python train.py --num_hidden_layers=8 --hidden_size=768 --num_attention_heads=8 --num_key_value_heads=8 --head_dim=96 --intermediate_size=6144 --vocab_size=13948 --hidden_act="gelu" --norm="layernorm" --norm_place="pre" --norm_eps=1e-05 --positions="learned" --qk_norm=false --attn_scale=0.102 --bias="none" --tie_word_embeddings=true --parallel_block=false --init="normal" --init_std_qkv=0.0234 --init_std_o=0.0234 --init_std_up=0.0234 --init_std_down=0.0234 --optimizer="muon_variant" --learning_rate=0.00932 --beta1=0.95 --weight_decay=0.029 --lr_head=0.00444 --max_grad_norm=1.0 --warmup_steps=200 --schedule="wsd" --decay_fraction=0.681 --decay_shape="linear" --final_lr_fraction=0.0 --batch_tokens=[131072, 262144, 524288] --max_seq_len=1024 --doc_mask=true --z_loss=0.0001 --train_tokens=890300000 --max_steps=3457 --dataset="wikipedia_en"
Each number is 128 + 24 x the weight over its row's rms, rounded and kept within 0 to 255. Layers, rows and columns count from 0. The size above them is the row's rms in percent of the matrix's.

# layer 4 attention output (transposed), 768x768, rms 0.0629, rows 224-287, columns 288-319
size [ 93  96  94  95  96  91  91  94  90  94  95  96  93  95  96  95  99  95  92  86  99  93  92  99  95  94  99  99  94  95  96  99  96  93  93  92  95  94  93  94  94  97  91  98  96  94  94  94  97  95  92  99  97  97  97  94  94  95  95  97  91 101  98  97]
[[148 114 144  95 147 136 114 154  98 121 101  95  99 117 128 122 120 100 118 137 107 130 131 130  92  92 127  94 133 140 120 162]
 [109 137 192  89 143 156 130 120 117  91 179 130 123 140 140 144 152 127 149  78 153  99 111 155 104 110 153 134 125  94  87 139]
 [136  90 137 151 103 159 160 124 113 123 109 126 114 122 157  83 123 144 175 121 124 122  97 144 105  97 120 130 135  86 156 143]
 [118 132 126 127 173 136 102  87  68 107 129 135 145 114  88 111 145 112 138 159 139 105 148 135 113  92 140 157 156 111 149 117]
 [116 120 125 150 131 119 106 103 140 140 125 139  95  78 168 115 131 126 154 110 120 129 132  75 177 135 130 144 129  86 105 162]
 [ 47 175  98 124 119 114 144 182 152  73 128 134 119 128 142 113 157 130 142 125  80 151 124 115 148 170 164 148  95 146 126 130]
 [125 108  67 139 134  87 161 112 108 175 136  94 109 139 123 128  83  90 128 123 127 123 118 103 112 110 166 113 160 159 111 127]
 [159 114 128 138 113 148 133 139 175 206 158 144 126 139 122 120 104 136 104 138 124 119  96 120 134 161 112 141 104  99 124 102]
 [ 84 159 111 167 115 137 147 144 132 129 114 119 128 164  89 136 130 151 159 121 121  89 126 131 106 136 135 103 156 125 125 115]
 [117 146 102 108 161 123 126 151 121 149 120 143 130 135 112 166 119 146 153 147 105 142 114 109 126 122 144 117 160 142 121 113]
 [126 144 150 135 104 140 107  92 141 113  82  86 149 127  86 152 112 142 129 145 126 119 184 123 154 137 151 129 176  58 121 102]
 [ 98 147 170 159  83 115 100 113  95  91 150 125 131 152 167 130  85 113 113 142 120 126 136 154 137 172  83 155 125 113 108  99]
 [160  95 132 109 140  55 137 142 112  83 114 130 126 148 160 149 125 134 148 104 124 121 153 139 152  93 178 149 170 115 158 146]
 [141 150 130 159  94 163 128 119 145 107 111 123 140 113 121 121 170 114  97 163 165 131 106 134 125 128 147 135  65 160 119 141]
 [107 152 129 103 121 112 131  80 103 122 128 130  85 161 133 136 120 166 158 138 170 104 128 133 127 134 118 160 140 168 141 142]
 [105 165 114 111 152 143 159  96 111 138 168  99 162 139 145 111 157 140 100 101 196 143  84 118 121 181 154 181 112 144 106 120]
 [ 85 161 144 107 144 168  97 187 117 172 114 110 157  92  79 144 103 154  94 115 100 123 164 127 128 136 137  98 152 108 163 105]
 [124 143 145 167  81 143 141  73 106 158 182 127 120 152 122 119 144 137 135 111 123 160 137 149 148 129 117 102 108 125 172 129]
 [ 79  91 130 113 100 123 140 116 164 145 134  90 132 141 120 157 128 120 118  71 117  97 127 118  75 184 120 115 120 140 189 101]
 [146 129 133  98 148 118  98 111 125 141 112 131 155 147 128 150 105 103 156 132 169  92 162 123 148  96 155 134 117 135 156 175]
 [112 128 145 127 163 100 152 120 127 126 172 134 113 107 162 134 132 115 123 138 137 123 137 128 136 133 135 133  79 103 105 137]
 [157 109 168 128 133 144 112 120 155 122 114  81 104 138 119 140  95 153 112 119  78 161 158 118 120 141 181 154 115 102 111 149]
 [172 161  87 129 133 100 139  97 115  93 147 165  98 142 118 139 112 101 151 121 150  76  79 140 155 124 152 114 118  94 166 110]
 [178 124  95 132 142 145 121 168 154 136 144 135 121 121 141 154  52  94 102 122  88 125 139 139 132 133 149 152 164 128 138 152]
 [126 148 146 106 149 128 136 121 123 148 139 155 106  89 101 110 109 134 126 110 147 134 116 139 100 138 146 138 141  85 126 131]
 [175 127 106 149 123 117 127  94 113 127 157 122 143 121 133 139 116 148 134  97 120 128 108 125 176 169 134 153 103 135  76 142]
 [ 93 140 130 123  86 121 158 105 151 148 152 125 104 132 132 143 120 131  82 141 129 140 101 118 114 123 113 134 130 111 145 139]
 [175 144 150 134  83 111 155 116 150  75 133 122 153 141 143 158 132 165 129 111 159 147 128 124 136 148 164 131  83 131 165 138]
 [135 107 138 125 114 126 141 123 110 155 129 155 126 125 155 144 108 168 136 140  75 139 126  87 123 150 132 135  87 103 105 104]
 [159 122 140 121 119 125 151  81 108 113 133 161 125 104 114 141 126 137  89  79 130 125 140 118 141 138 112 125 134 150 102 121]
 [173 123 177 170 124  86 132 154  48 124 129 146 110 150 160 135 101 126  94 132 119 110 108 113 151 104 163 121  65 148 105 126]
 [132 106 160 169 117 164 148 179 129 104 130 130 100 147 148 141 111 169  86  91 148 123 131 165  99  96 185 131 108 119 109 152]
 [130 111 132 149 124  93 148 129 133 165 111 170  92 127 110 144 146 141  97  95  98  99 110 119 113 110  99  81 166 136 121 134]
 [135 156 145 121 124 155 157 123 152  88 138 122 176 117 177 126 107 143 103 148 122 149 128 130 165 149 111 120 139 143 116 101]
 [158 109 113 137 104 127 147 122 159 130 150 154 133 168 124  97 119  86 107 110 109  87 110 132  74 148  84 151 125 174  94 113]
 [130 140 158 113  87 160 163 144 131 177 113 106  87 138 145 116 121 140 107 124 117 106 117 112 128 120 138 115 103 116 130 146]
 [135 111 134  74 142 112 129 148 103 157 131 137 124 143 124  92 137 110 157 113  81 124 153 151 109 108  77 133 155 144 126 104]
 [116 116 132 117  99 132 150 103 125 158 117 158 156 166 158 117 135 122 119 136  97 156 123 114 127 144 145 126 129  97 151 100]
 [148 139 142 132 161  93 120 160 124 122 145 106 134 142 110 126  79 114 125 148  96 115 130 121 106 118 112 136 102 161 148 125]
 [ 92 168 164 175 138 121 137 171 104 112 152 106 157 127 130 106 153  99  94  97 118 133 151 106 113 152 116  95  92  96 161 146]
 [101  87 157  82 122 137 136 127 102 108 142 140 136 150 145 160 149 137 135 111 131  97 115 127 144 126 167 133 163 120 132 163]
 [132 127 129 143 152 118 169 147 104 113 120 118 130 139 121  72 123 155  99 135 117 125 128 100  73 157  88 135 119 139 123 121]
 [151 136 120 141 111 131 126 114 111 138 140 110 145 147 128  80 135 117 120 123 121 103 146  70 118 120 129 105 122 158  67 139]
 [115 150 111 125 101 176 101 117 148 160 136 103 136 123 125 113 105 142 131 138 124 121  98 127 182 125 112  94 133 121 165 103]
 [163  88 129 143 123 147 117 121 118 160 123 105 131 148 174 151 155 120 142 147 130 163 102  91 159 139 115 116  99 110 146  82]
 [188 128 126 169 128 128 119 128 151 180  80 150 137 122 104 120 192 136 141 138 146 162 107 116 125 141  88 119 184 154 113  84]
 [143 163 157 173 111  83 119 134 109 147 103 114 145 102 123 120 107  95 125 155 143 115  71 127 128 159 181 144 180 144 131 158]
 [126 147 151  89 117  97 119 136 100 107  89 133 108 101 140 106  95 116 132  77 110  89 150  89 136 101 125  98  88 138 112 133]
 [ 96  97 157 108 130 143 132 156 120 126 127 129 146  80 134 145 136 131  71 104 103 117 123 148 114 168 121 132 140 139 112 148]
 [146 175 132 103 151  96 127 121 178 117 128 130 142 122 143 118 154 139 144 106 114 108 165 127 112 164 106 127 116 135 127 122]
 [129 127 120 108 121  52 142 132 128 114 102 121 132 122 143 192 105 168 144 126 165 145 155 143 130 133 123 115  98 121 116 138]
 [151 132 124  84 123 112 107 176 125 149  84 169 137 154  84 131 138  90 107 151  98 112 140 152 173 127 131 118 147 127 155 175]
 [143 160 120 109 139  94 138 184 104  88 110 121 159 124 126 135 149 105 104 100 102 140 182 124 134 156 118 129 129 107 153 111]
 [170 117 100 172 182 163 111 138 140  97 137 158 158  99 115  87 117 150 109 142  87 105 122 133 128  93 103 101 107 127 151 126]
 [108  89 174 131  91 158 176 123 155 119 122 103 126 113 138 126 154 123 145 138 119 127 138 144 124 136  93 126 130 156 146 110]
 [108 145 153 119 154 142 135 144 147 120 113 115  95 119 132 120 115  99 138 145 116 134 121  72 102 161  83 121 116 135 100 158]
 [144  91 132 121 166 107 149  73 129 144 112 179 119 136 135 143 137 122 150 136 159 139 113 148 128 100 150 113 166 147 135 128]
 [105 118 134 139 128 138 115 138 123 123 128 114 168 180 128 129 116  91 159 111 152 132 104 109 139 185 128 118 132 112 108 100]
 [154  94 135 110 118 121 137 127 154  82 126 108 162 131 122 125  98 134 169 156  99 149  89 187 149 121 138 153 107  97  84 116]
 [134 150  97 148 124  86 117 105 125 141 171 131  99 146 144 151 158 131 112 109 136 163 148 117 127 168 138 140 130 155 131 105]
 [135 116 130 103 131 139  96 118 146 143 113 132 145 110 144 144 137 145 105 113 164 150 116 110 156  86 143 129 127 129 128 161]
 [ 76 139  98 110 117 111 142 120 159  99 100 126  96 123  62  83 157 146 119 129 128 152 147 159 104  84 128  84 122 166 113 175]
 [115 116  73 100 125 101 156 108 106 134 159 177 152 131 124 109 112  99 133 108 121 103 100 163 112 134 116 105 165 115 121 119]
 [103 119 122 141 119 138 134  59 138 152 135 108 130 124 154 155 168 108  88 149 129 130  96 106 148 136  91  99 145 127  92 124]]
# layer 4 attention value, 768x768, rms 0.0768, rows 225-287, columns 288-319
size [105 107 104 104 103 101 102 103 102 106 105 103 104 104 103 106 104 100 102 108 105 102 107 104 101 107 106 103 103 104 107 104 106 102 104 102 104 104 103 104 106 100 108 107 102 104 102 104 103  98 105 102 105 105 102 101 105 101 107 100 108 107 104]
[[150 100  88 164 112 126 140 114 162 130 102 141 133  98 116 148 109 156 136 154 105 172 157 117 142 142 108 115 165 162 163 177]
 [110 163 118 102 141 134 103 154 116 115 145 132 138 124 125 202 158 103  92 129 130  94 141 135 148 137 117 124 113 140  95 116]
 [162 131 127 125  99 117 160 155 161 157 118  94 100 107 135 141 111 118 121 114 134 111 131 120 105 135 115 115  94 143  98 130]
 [110 134 134  92 112 105 158 156 138 139 153  99 148 138 122 122 112 159 119 164 125 127 147 161 102 129 130 119 125 168 146 120]
 [203 108 109 132 148 146 109 123 108 180 102 144  98 145 142 168  72 146 149 140 149 126 126 114 129 101 107 106 184 144 119 151]
 [147 128 179 107 149 159 112 144 106 102 117 151 132 129 154 137 141 147 105 138 110 136 127 141 147 112 124 136 111 103 124 121]
 [116 137  97 125 119  90 100 133 107  88 115 128 168 128 144 141 168 144 142  90 122 128 175 116 141 107 157 140 152 109 138 116]
 [177  72 125 118 129 113  91 147 124  97 156 106 108 104 165 130 134 145 119 116 136 178 133 122 108 115 122  97 116 120 112 102]
 [118 107 157 149 133 143 133 118 145 119 140 139 154 135 162 113 107 103  89  88 155 127 148 126 101 151 116 101 124 114 150 145]
 [158 119 128 135 103  84 140 129 133 123 132 143 146 127 143 157 150 134 102 130 124 106  91 150 134 120 141 145  87 161 136 145]
 [143  93 101 102 149 130 177 103 131 146 110 128 150 117  93 161 129 129 125 117 141 159 138 102  94 109 158 110 136 134 109 141]
 [105 175  93 181  92 185 142 144 120 148 167 156 134 129 109 152 110 141 103 116 155 120 104 133 121 144 102 104 141 150 104 110]
 [122 109 181 161 157 108 128 131 105 177 131 138 130 141 140 152  75 142 134 104 114 105 151 134 139 165 109 145 169 113 134 142]
 [188 140 101 119 121 138 140 133 140 144 132 129 181 113  98  94 149  80 114 119  80 162 142 128 157 140 130 109  94 125  75 118]
 [185 116 132 136 127  88 105 154 153 127  81 148 118  97  81 133 132 145 142 161  96 121 180 164 161 104 107  81 101  99 166 154]
 [137 144 127 149 105  92 150  94 120 115 124 143  81 157 186 169 118  92 139 132 125 127 129 115 110  98 121 147 130 154 137 143]
 [171 110  90  93 160 110 110 135 143  75  91 101 150 111 127 151 133 133 179 131 144 120  91 113 100 103 148 112 114 119 119  94]
 [197 138 119 129 139 131 171 144 135 131 152 137 175  97 177 133 120 144 131 170 111 158 163 153 145 103 155 139 133 109  81 146]
 [130 127 104 140 108 112 136 110 130 111 111 128 111 112 135 158 159 157  89 104 129 144 105 137  76 142  88 145  88 173  70 124]
 [152 145 135 121 125 173 147 121 115 129 120 152 150 129 118 137 126 164 143 124 115 111 126 151 139 129 115 142 184 153 138 124]
 [107 129  77 129 113 118 150 128 121 130 137 169 136  83 126 142 135 112 137 142 161 109 146 138 120 102  95 101 124 137 145 104]
 [111  92 135 147 118 163 152 168 104 167  84 107 154  83 171 100 143 158 101 112 105 166 156 101  76 145 146 141 127 144 104 121]
 [ 99 109 146 129 151 133 128 123 135 117 153 121 137 107 122 122 193 156 152 141 124 127 155 123  89 125  75 122  93 126 108 116]
 [153 135 101 123 106 109 112 122 166 115 111 102 135 139 119 176 149 137 126 145  96 131 143 115 171 124 114 113 117 143 119 121]
 [137  84 114 102 131 172 146 139 120 121 107 138 119 142 145 138 159 127 111 141 112 138 149 141  99 104 126 120 153 105 168 123]
 [158 104 146 131 144 174 113 153  89 103 118 121 126  84 127 118 166 150 192 110 112 117 153 115 154 121 159 120 133 136 152 132]
 [106 124  90 118 143 107 120 137 104 156 140 124 119 124 127 105 113 142 133 129 126 130 161 137 131 144 102 165 130 145 126 119]
 [142 153  95 133 122 155  86 125 145 121 120  85 113 124  92 105 135  99 165 136 161 119 134 148 117 103 118 139 120 161 139 137]
 [142 124 117 162 132 115 111 140 120 155 117  78 129 168  94 105 158 132 131 176 121 156 105 105 128 131 119 149 103 119 163 125]
 [106 121 133 123 124 160 112 111 200 140  93  91 147 141 116 104 151 111 111 146 175 144 112 149 124 130 105 133 136 106 127 104]
 [120 172 101  81 121 128 115 109 159 160 129 147 162  94 120 144 114 126 168 133  93 149 126  92 155 158 117 123 134 115 141 124]
 [116 138 141 127 134 132 137 115 151  65 129  99 167 137  93  99 110 133 146 154 138 144 143 161 165 153 147 157  99 131 147 112]
 [102 141 100 140 129 118 106 141 107 146 105 151  75 129 101 122 144 114 136 120 115 112 114 109  96 110 151 160  89 104 132 110]
 [120 152 108 115 180 114 105 171  77 124  96 125 111 145 117 157 117 137 172 152 141 154 134 100 179  74 187 110 106  93 145 122]
 [ 98 119  81 130 142 114  89 136 168  80 154 174 143 118 126 131 116 114 150 127 139 160 128 153 133 123 114 143 148 147 135 124]
 [109 153 137 169 143 135 104 115 151 128 147 125 169 152 169 160 103 170 100 131 154 111 146 125 156 108 147 104 146 129 134 156]
 [145 145 130 150 137  99 126 168 109 117 132 102  86  79 101 129 150 139 112 113 139  99 124  93 124 138 111 130 136 143  92 135]
 [ 95 140 116 113 105 149 103 105 132 143  93 149 142  70 173 128 156 158 134 114 137 127 134 128 124 144 151 108 147 102 110 126]
 [135 143  89  96 115 126 143  89 147 124 117 145 108 107 140 150  92 143 141 168  74 141  91 107 149 105 128 152 158 183 157 116]
 [158 164 150 167 150 125 126 138 127 157 105 115 121 145 119 105 140  83 150 141 135 115 136 127 123  97  90 111 146 124 136  99]
 [155 107 152 101 127 112 118  85 123 166 107 109 117 111 130 155 117 153 137 153 111 127 110 156 144 123 187 123 101 106 137 152]
 [151 157 135 118 141 106 109 127 115  95  79 104 168 105 113 174 110 114 104 125 153 128  95 176 160 149 137 149 116  96 155  90]
 [106 101 158 138 154 104 130 156 113 119 147 151 107 100 119 121 141 108  95 117 100 169 156 119 104 103 155 118 114 140 129 160]
 [ 87 191 156 121 142 116 161 125 134 103 132 165 146  92 117  89 114 153 115 119 123  58 156 143 106 134 156 157 130 151  74 136]
 [ 79 147 131  81 136 119  84 133 115 105 166 102 126 112 190 122  93  82 122 110 153 104 141 118 137 131 151 136  89 109 153 170]
 [122 121  93 118 139 149 119 136 147 125 164 120 105 166 132 133 145 169 140 132 150 160 164 118 126 107  93 133  97 125 114 111]
 [137 156  91 172 100 182 116  95 141 124 113 150 154 145 124 133 195 143 101 172 130 140 129 172 115 162 147 153 153 118 117 141]
 [170 156 100 126 136 124 122  98 149 145 123 136 127 155 110 106 121 114 203 114 130 135 152  95 174 115 141 138 112 116 138 130]
 [125  82 142 137  93 173 122 119  73 121 123 141 130 127 123 134 114 142 129 131 150 143  80  98 162 103 160 125 105 120 132 151]
 [164 111 118 117 161 192 158 133 105 154 190 143 152 126 122  66 156 111 104 112  82 123  97 106 135 137 141 126 133 100 140 103]
 [136 105 149 154 135 143 127 115 124  87 136  55 137 101 153 144 144 139 138 102 139 142 121  68  68 132  80 103 100 129  99 113]
 [128 110 128 134 125 149 112  86 145 119 129 188 137 155 138 109 119 167 160 181 129 131 103 115  92 109 128 114 135 141 117 131]
 [124 128 128  93  81 110 157  79 100 142 144  71  96 120 139 152 141 126 116 151 150 166 113 128 114 164 132 137 109 151 134 110]
 [138 125  99 117 149 102 115 130 115 124 143 136 130 132 146 120 118 152 124 132 138 148 113 120 146 130 141 113 134 110 107  96]
 [159 127 108 119  78 131 133 107 124 157 119 116  97  99 122 105 163 148 124 156  95 120 133 132 134  87 147 123 142  88 119 101]
 [111 133 115 168  94 171  85 153  99 138 139  92 109 115 110 118 149 126 113 126 135 126 113 110 100 133 113 152 117 134 112 103]
 [120 118 100 103 145  88 117  98 137 128 127 124 110  86 136 117 157 209 112 121 105 129 142 174 120  48 100 153 126 147 167 143]
 [109 130 102 199 139 109 134  99 115 187 135 142 123 111 153 112 164 129  93 110 154 126 147  86 120  98 126 111 135 127 145 117]
 [114 101 166 110 131 153 100 134 118 146  92 117 174 104 147  99 101 129 130 146 130  98  83 154 126 112 130 120 117  96 154 144]
 [106 142 116 149 132 157 154 132 107 145 103 100 101 124 111 118 107 141 147 125 134 104 144 162 119 191 102  90 147 152 135  91]
 [159 104 141 135 139 151 130 132 127 164 172 152 135 158 173 169 100  93 162 136 108 110 158 133 131 171 155 136 133 104 134 114]
 [139 131 180 171 103 143 104 142 134 130  96  72 142 109  64 169 155 168 138 137 108 142 163 138 160 100 116 144 119 151 126 149]
 [164 134 133 118 138 141 136 142 126 111 141 119 152 121 109 106 113 158 137 100 145 157 137 146 116 130 145 153 116 109 187 121]]
# layer 4 attention query, 768x768, rms 0.0806, rows 288-324, columns 288-319
size [118 117 117 122 115 115 122 121 118 123 119 118 120 117 122 112 124 119 120 115 115 117 116 125 118 117 118 123 121 116 119 120 121 123 118 120 119]
[[140  79 122 158 126 109 118 133 140 138 108 129 189 196 145 112 128 110 135 128 136 131 108 118 160 113 108 156 168 113 106 144]
 [102 139 102 102 173 135 171 133 121 113 144 103 159 171 123 129 109 116 153 129 142 114 133  90 160 142 141 131  83  93 130 154]
 [134 131 121 131 137 158 163 165 138 151 137 113 119 121 115 112 141 125 157 159 153 128  82 161 156 156 110 113  97 122 123 103]
 [144 133 127 113 140  90 110 130 168 123 133  52 166 107 146 131 129 116 119 146 115 150  95  94 130 153 175 121 153 166 169 121]
 [110 140 127 141 154 141 142  89 149 122 131 127 127 119 110 112 170  81 125 120 164 137 137 131 144 102 111 117  86 156 100 188]
 [129 134 143 125 148 105 123 135 127 122 162 131 159 124 128 170 134 130 151 187 125  88 109 147 108 113 131 127 129 116 124 159]
 [118 140 116 132 133 140 128 131 189 113 106 126 125 171 144 109 160 131 137 115 156 139 146 173 117  70 116 127 125  93 163 156]
 [178 137 133 133 118 134 159 117 106  87 138 167 109 138 126 155 104 111 152 165  88 158 134 136 145 119 121 152 118 107 118 181]
 [122 119 135 119  92 156 158 125  88 187  91 147 125 118  80  89 133 130 127 126  87 123  98 143 136 124 163 145 126 170 143 103]
 [122 172 149 121 168  91 124 204 154 158 137 103 114 124 110 191 102 115 132 154 158 125  82 140 161  81 145 146 155 124 105 148]
 [164 134 128 117 134 122 143 120 103 182  92 142 145 129 125 107 131 156 157 136  99 140 162 113 108 135 123 145 149 135 123 100]
 [109 129 143 126 128 100 174 118 143  99 114 122 114  86 118 158 138 115 153 110 125  81 146 160 124 114 115 125 102 136 128  93]
 [125 111  93 109 117 116 120 167 142 139 123 161 140 143  91  97 143 113 143 123 125 158 112 123 129  99 169 103 144 144 128  98]
 [134  89 153 113 140 127 152 147 156 101 148 135 129 175 164 127 107  60 128 118 120 106 107 151 126 139 138 120 129 122 155 130]
 [109 138 125 183 126 133 131 123 119 115 145 144 131  98 104 118 156 136 161 164 162 111 149 145 104 154 117 123 135  78 112 123]
 [113 122 144 142 153 139 101 126 133 101  83 126 114 120 140  87 107 202 158 121 163 148 148 110 107 153 110  97 169 138 162 141]
 [138  91 147 163 102 101 150 139 123  80  82 112 148  83 187 142 105 168 107 132 175 121  92 101 132 120 146 138 116 114 137 169]
 [120 129 105 141 134  70 139 157 150 107 116 127 111 121 117 113 144  96 115 138  94 136 119  77 159 126 132 105 104 127 167  79]
 [ 75 113 114 110 133 136  94 141 153 122 151 164 130 156 118 132 139 111 138  69  99  93 133 146 147 150 115 130 131 121  86 160]
 [104 141  90 121 134 150 100 124  70 155 161 141 181 135 112 133 161 123 104 138 159 118 114 107 109  85  95 151 163  87 126 141]
 [118 132 120 130 143 180 154 124 137 129 145 113 140 104 138 153 133 119 125 121 132 142 166 179 118 111 140 130 118 143 111 156]
 [124 182 101 105 144 110 153 134 125 134 126 129 149 137 158 116  99  88 111 111  86 164 127 133 156 219 130 138 118 122  86 152]
 [147  59 139 142 137 107 121 106 106 175  93 157 107 115  89 132 133  95  94 113 123 109 131 141 150 139 115 125 132 127 105 153]
 [117 108  98 151 117 146 148 143 133 166 119  77 104 157 115 108 136 163 152 142 164 131 134 116 143 102 151 165  83 116 111 139]
 [132 113 140 109 135 124 108  94  98 134 162 161 112 114 114 184 116 155 132  88 133 114 148  70  81  93 136 104 138 123 127 123]
 [109 156 136 103 132 129 142 118 109  98 101 160 143 106 140 104  71 154  94 123 132 126 125 156 102 147 145 146 125 161  82 115]
 [167 134 139 151 141 148 163 134  91 145  80 152 115  84  84 145 136 126 137 151 149 129 145  74 177 126 102 155 145 147 154 160]
 [107 154 118 110 108 130 129 155 156 108 144 124 121 148 148 126 154 149 128 117 110 115 130 152 109 127 141 156 168 133 105 145]
 [124 149 120 154 157 108 129  89 147 149 105 152 144 146 101 118 158 113 119 182  80 105 165 133 167 106 167 128 117 148  99 142]
 [154 109 121 148  97 152 178 112 160 152 128 167 154 108 129 130 120 125 148 127 148  95  91 110 131 164 107 113 154 146 135 170]
 [105 128 122 137 130 125 130 138 118 155  94 159 112  99  93 122 150 149  89 166 172 128 136 150  96 141  71 135 137 137 148 113]
 [ 99 156  68 156 115 122 113 105 161 147 127 108  79 139 122  90 140  88 104 127 128 144 160 132  99 138 138 156 133 116 121 124]
 [121 190 114 131  88 123 154 101 102 132  46 134 102 161 100  96 159 148 147 133 132 161  89 105 117 113 157 141 142 154 123 158]
 [104  96 140 124 121  57 115  95 126 118 124 109 156  94 103 145 154 144 102 135 155 136 108 128 143  82 130  98 133 147 144 133]
 [105 131 164 114 146 157 152 134 125 160 121 120 144 129  80 109  89 158 121  79 133 124 110 127 132 132 140 128 126  96 108 134]
 [106 117 140 162 101 121 104 108 160 129 127 145 138 174 167 109 122 134 106 135 156  97 142 122 171 144 147  97 171 114 120 125]
 [117 125 125 177  93  96 164 125 130 148 128 137 130 136 111 172 158 123 181 122 113 127 151 111 139 146 104 131 113 140  65 127]]
# layer 4 attention key, 768x768, rms 0.0795, rows 288-323, columns 288-319
size [120 117 117 121 117 116 122 120 117 122 120 119 119 117 122 114 122 119 120 116 117 118 115 123 118 118 119 124 121 116 119 121 120 123 118 121]
[[155  83 130 108 149 134 114 144 120 137 117 112 110 150 105 138 140 123 168 101 110 152  80  90 136  77 118  77 102 101 156 103]
 [106  95 125 124 116 172 175 120 117 123 139 102 126 128  90 134 119 111 141 159 115 111  83  53 119 115 159 209 114  78 130 136]
 [104  63 121 114 148 129 147 126 127 126 120 190 134 101  79 142 148  84 149 138 165 177 107 176 124 155 130 113  93 136 118 123]
 [140 128 126 138 139 162 125 111 128 145 138 115 128 120 113 163 108 148 146 144 137 130 111 146 136 118 120 135 110 185 157 128]
 [118 151 115 185 132 144 134 109 138 139 114 135 128 113 110 119 121 123 131 150 124  93 133 157 141 143 117 175 100 157 146 184]
 [124 101 116 155 172 144 176 124 130 119 140 164 119 141 127 137 116 116  99 176 140  96  88 180 127 134 153 128 134 144 116 160]
 [123 144 139 177 135 124 126 182 103  91 148  65 128 167 127 152 161  65 125 129 131 159 132 142 122 105 131  86 115  74 124 158]
 [113  94 194 116 129  92 122 106 140 153 145 156 132 120  95 140 143 134 161 137 117 132 147 151 139 126 133  95 119  90  94 153]
 [113 166 169 119 126 132 124 156 104 192  70 144 135 110 107 149 158 134 142 161  97 181  70 110 130 143  99 134 104 136  78 126]
 [135 160 147 110 137 112 158 164 110  97 120 119 122 121 103 160 120 130 138 143 157 166 135 119 105  86 117 141 138 133 107 101]
 [158 157 157  86 103 172 162 148 123 161 172 104 148 143 123 120 109 124 104 126 117 152 108 126 110 109 143 115 127  98 116 180]
 [131 126 184 133 103  78 138  99 144  77  97 126 139 102 153 140 107 127 165  94 124 125 100 176 168 139 172 123 125  98 122 158]
 [138  89 103 111 133 135 100 193 138 158 122 142 142 166 132 102 111 124  81 133 104 103 152 153 162 121 137 143 162 135 149  79]
 [102  99 135 148 129 141 101 112 135 129 137 147 105 185 145  93 113  80 123 160 117 103  87 137  94 155 129 124 132 152 142 107]
 [103 116 102 146 182 114 128 116 152 127 155 100 130  99 118 120 120 135 119 142 118 128 164 162 155 119 117 140 119 135 120 150]
 [143 125 122 109 164  81 133 140 118 142 111  86 140 107 154  91 135 119 140 146  92 128 133 154 107 189  89 104 117 140 150 104]
 [137  97 160  63 142 113 117 133 114  72 128  72 100 104 114 129 150 128 115 102 129 111 138 120  99 134 127 135 107 166 135 169]
 [101 120 139 117 114 109 127 144 102 119 142 109 136 107 127 111 108 119 110 132 159 168  79 108 100 194 147 162 109 127 185 102]
 [140 105 117 104 157 142 123 155 129 131  98 134  92 149 110 101 126  81 128  88 142 114 110 159 140 143 112 101 140 107 105 140]
 [105 152  97 159 115 140 104 127  83 124 131 124 144 121 118 122 156 117 145 200 112 119 123 127 160 122  86 143 124  83 130  93]
 [ 89 157 174 163 153 135  76 149  99  73 134 153 111  90  90 132 128 116 115 159 153 123 142 108 116 111 103 129 134 128 117 146]
 [108  95 107 118 132 117 132  87 128 116 148 120 133 139 127  88 101 117 128 133 112 161 118 142 155 122  81 133  93 115  90 111]
 [158  96 129 146 134 103  99 101 132 172  97 142 108 117  94 119 110 101 152 104 170  91 104 164 147 120 122 106  88 148 122 175]
 [115  95 131 136 123 117 149 143 151 118 122 125 124 103 139 124 100 120 134 168 149 123 101 107 168 143 163 156 121 145 116 127]
 [117 129 138 100 153 146 152 129 145 193 133  94 115 112 144 208  91 143  79  88 132 128 130 103 112  96 102 145 101 149 150 162]
 [132  99  79 145 139 127  50 125 120 134 113 134  51 128 108  99  81 143 102 113 123 114 149 150 112 117 145 125 139 163  93  92]
 [108 148 107 153 118 116 104 141 148  89 160 136 107  91 185 133 101 112 117 132 124 122 132 104 145  66 113 162 130 163 129 112]
 [142 123 106 126 131 146 157 149 185 148 107  97 120 104 136 137  76 135 129 142 158 157  87 166 141 114 104 122  98 145 118  99]
 [148 126  90 102 100 129 108 119 133 117 151 176 143  85  61 144 110  93 131 121 100 149 152 132 145 124 148 122  87 164 151 157]
 [108 123 126 144 127 159 146 147 121 139 128 116 102 100 163  82 107 120 111 108 153 103  70 107 132 128 158 132 123 159 115 112]
 [ 74 128  95 142 137  96 129 161 136 142 116 136 106 119 101 142 135 128 109 151 154 118 161 116 113 136 137 113 141 132 129  98]
 [121  99 115 179 115 150 178 147  89 129  90 129 120 123 126 147 132 164 175 138 126  87 124 108 112 139 176 102 112 102 115 103]
 [127 113 112 143 116 153 184 175 102 144  99  95 108 117 119  96 111 130 142 119 126 131  96 170 121 105 186 107 154  67 171 116]
 [167 163 148 124 103  89 123 139 139 153 108 163  93 138 134 151 111 131 162 113 138 117 119 133 134 156 115 131  80 126 140  88]
 [123 135 131 108 144 140 127  98 130 127  83 115 144 106 109 117 135 140 135 111 149 124 137 109 139 166 128 127 177  75 112 116]
 [118 138 141 167 131 131 154  96 187 143 101 116  96 120 103 125 171 107 109 151 133 100 109 123 146 153 114 106 125 124 104 119]]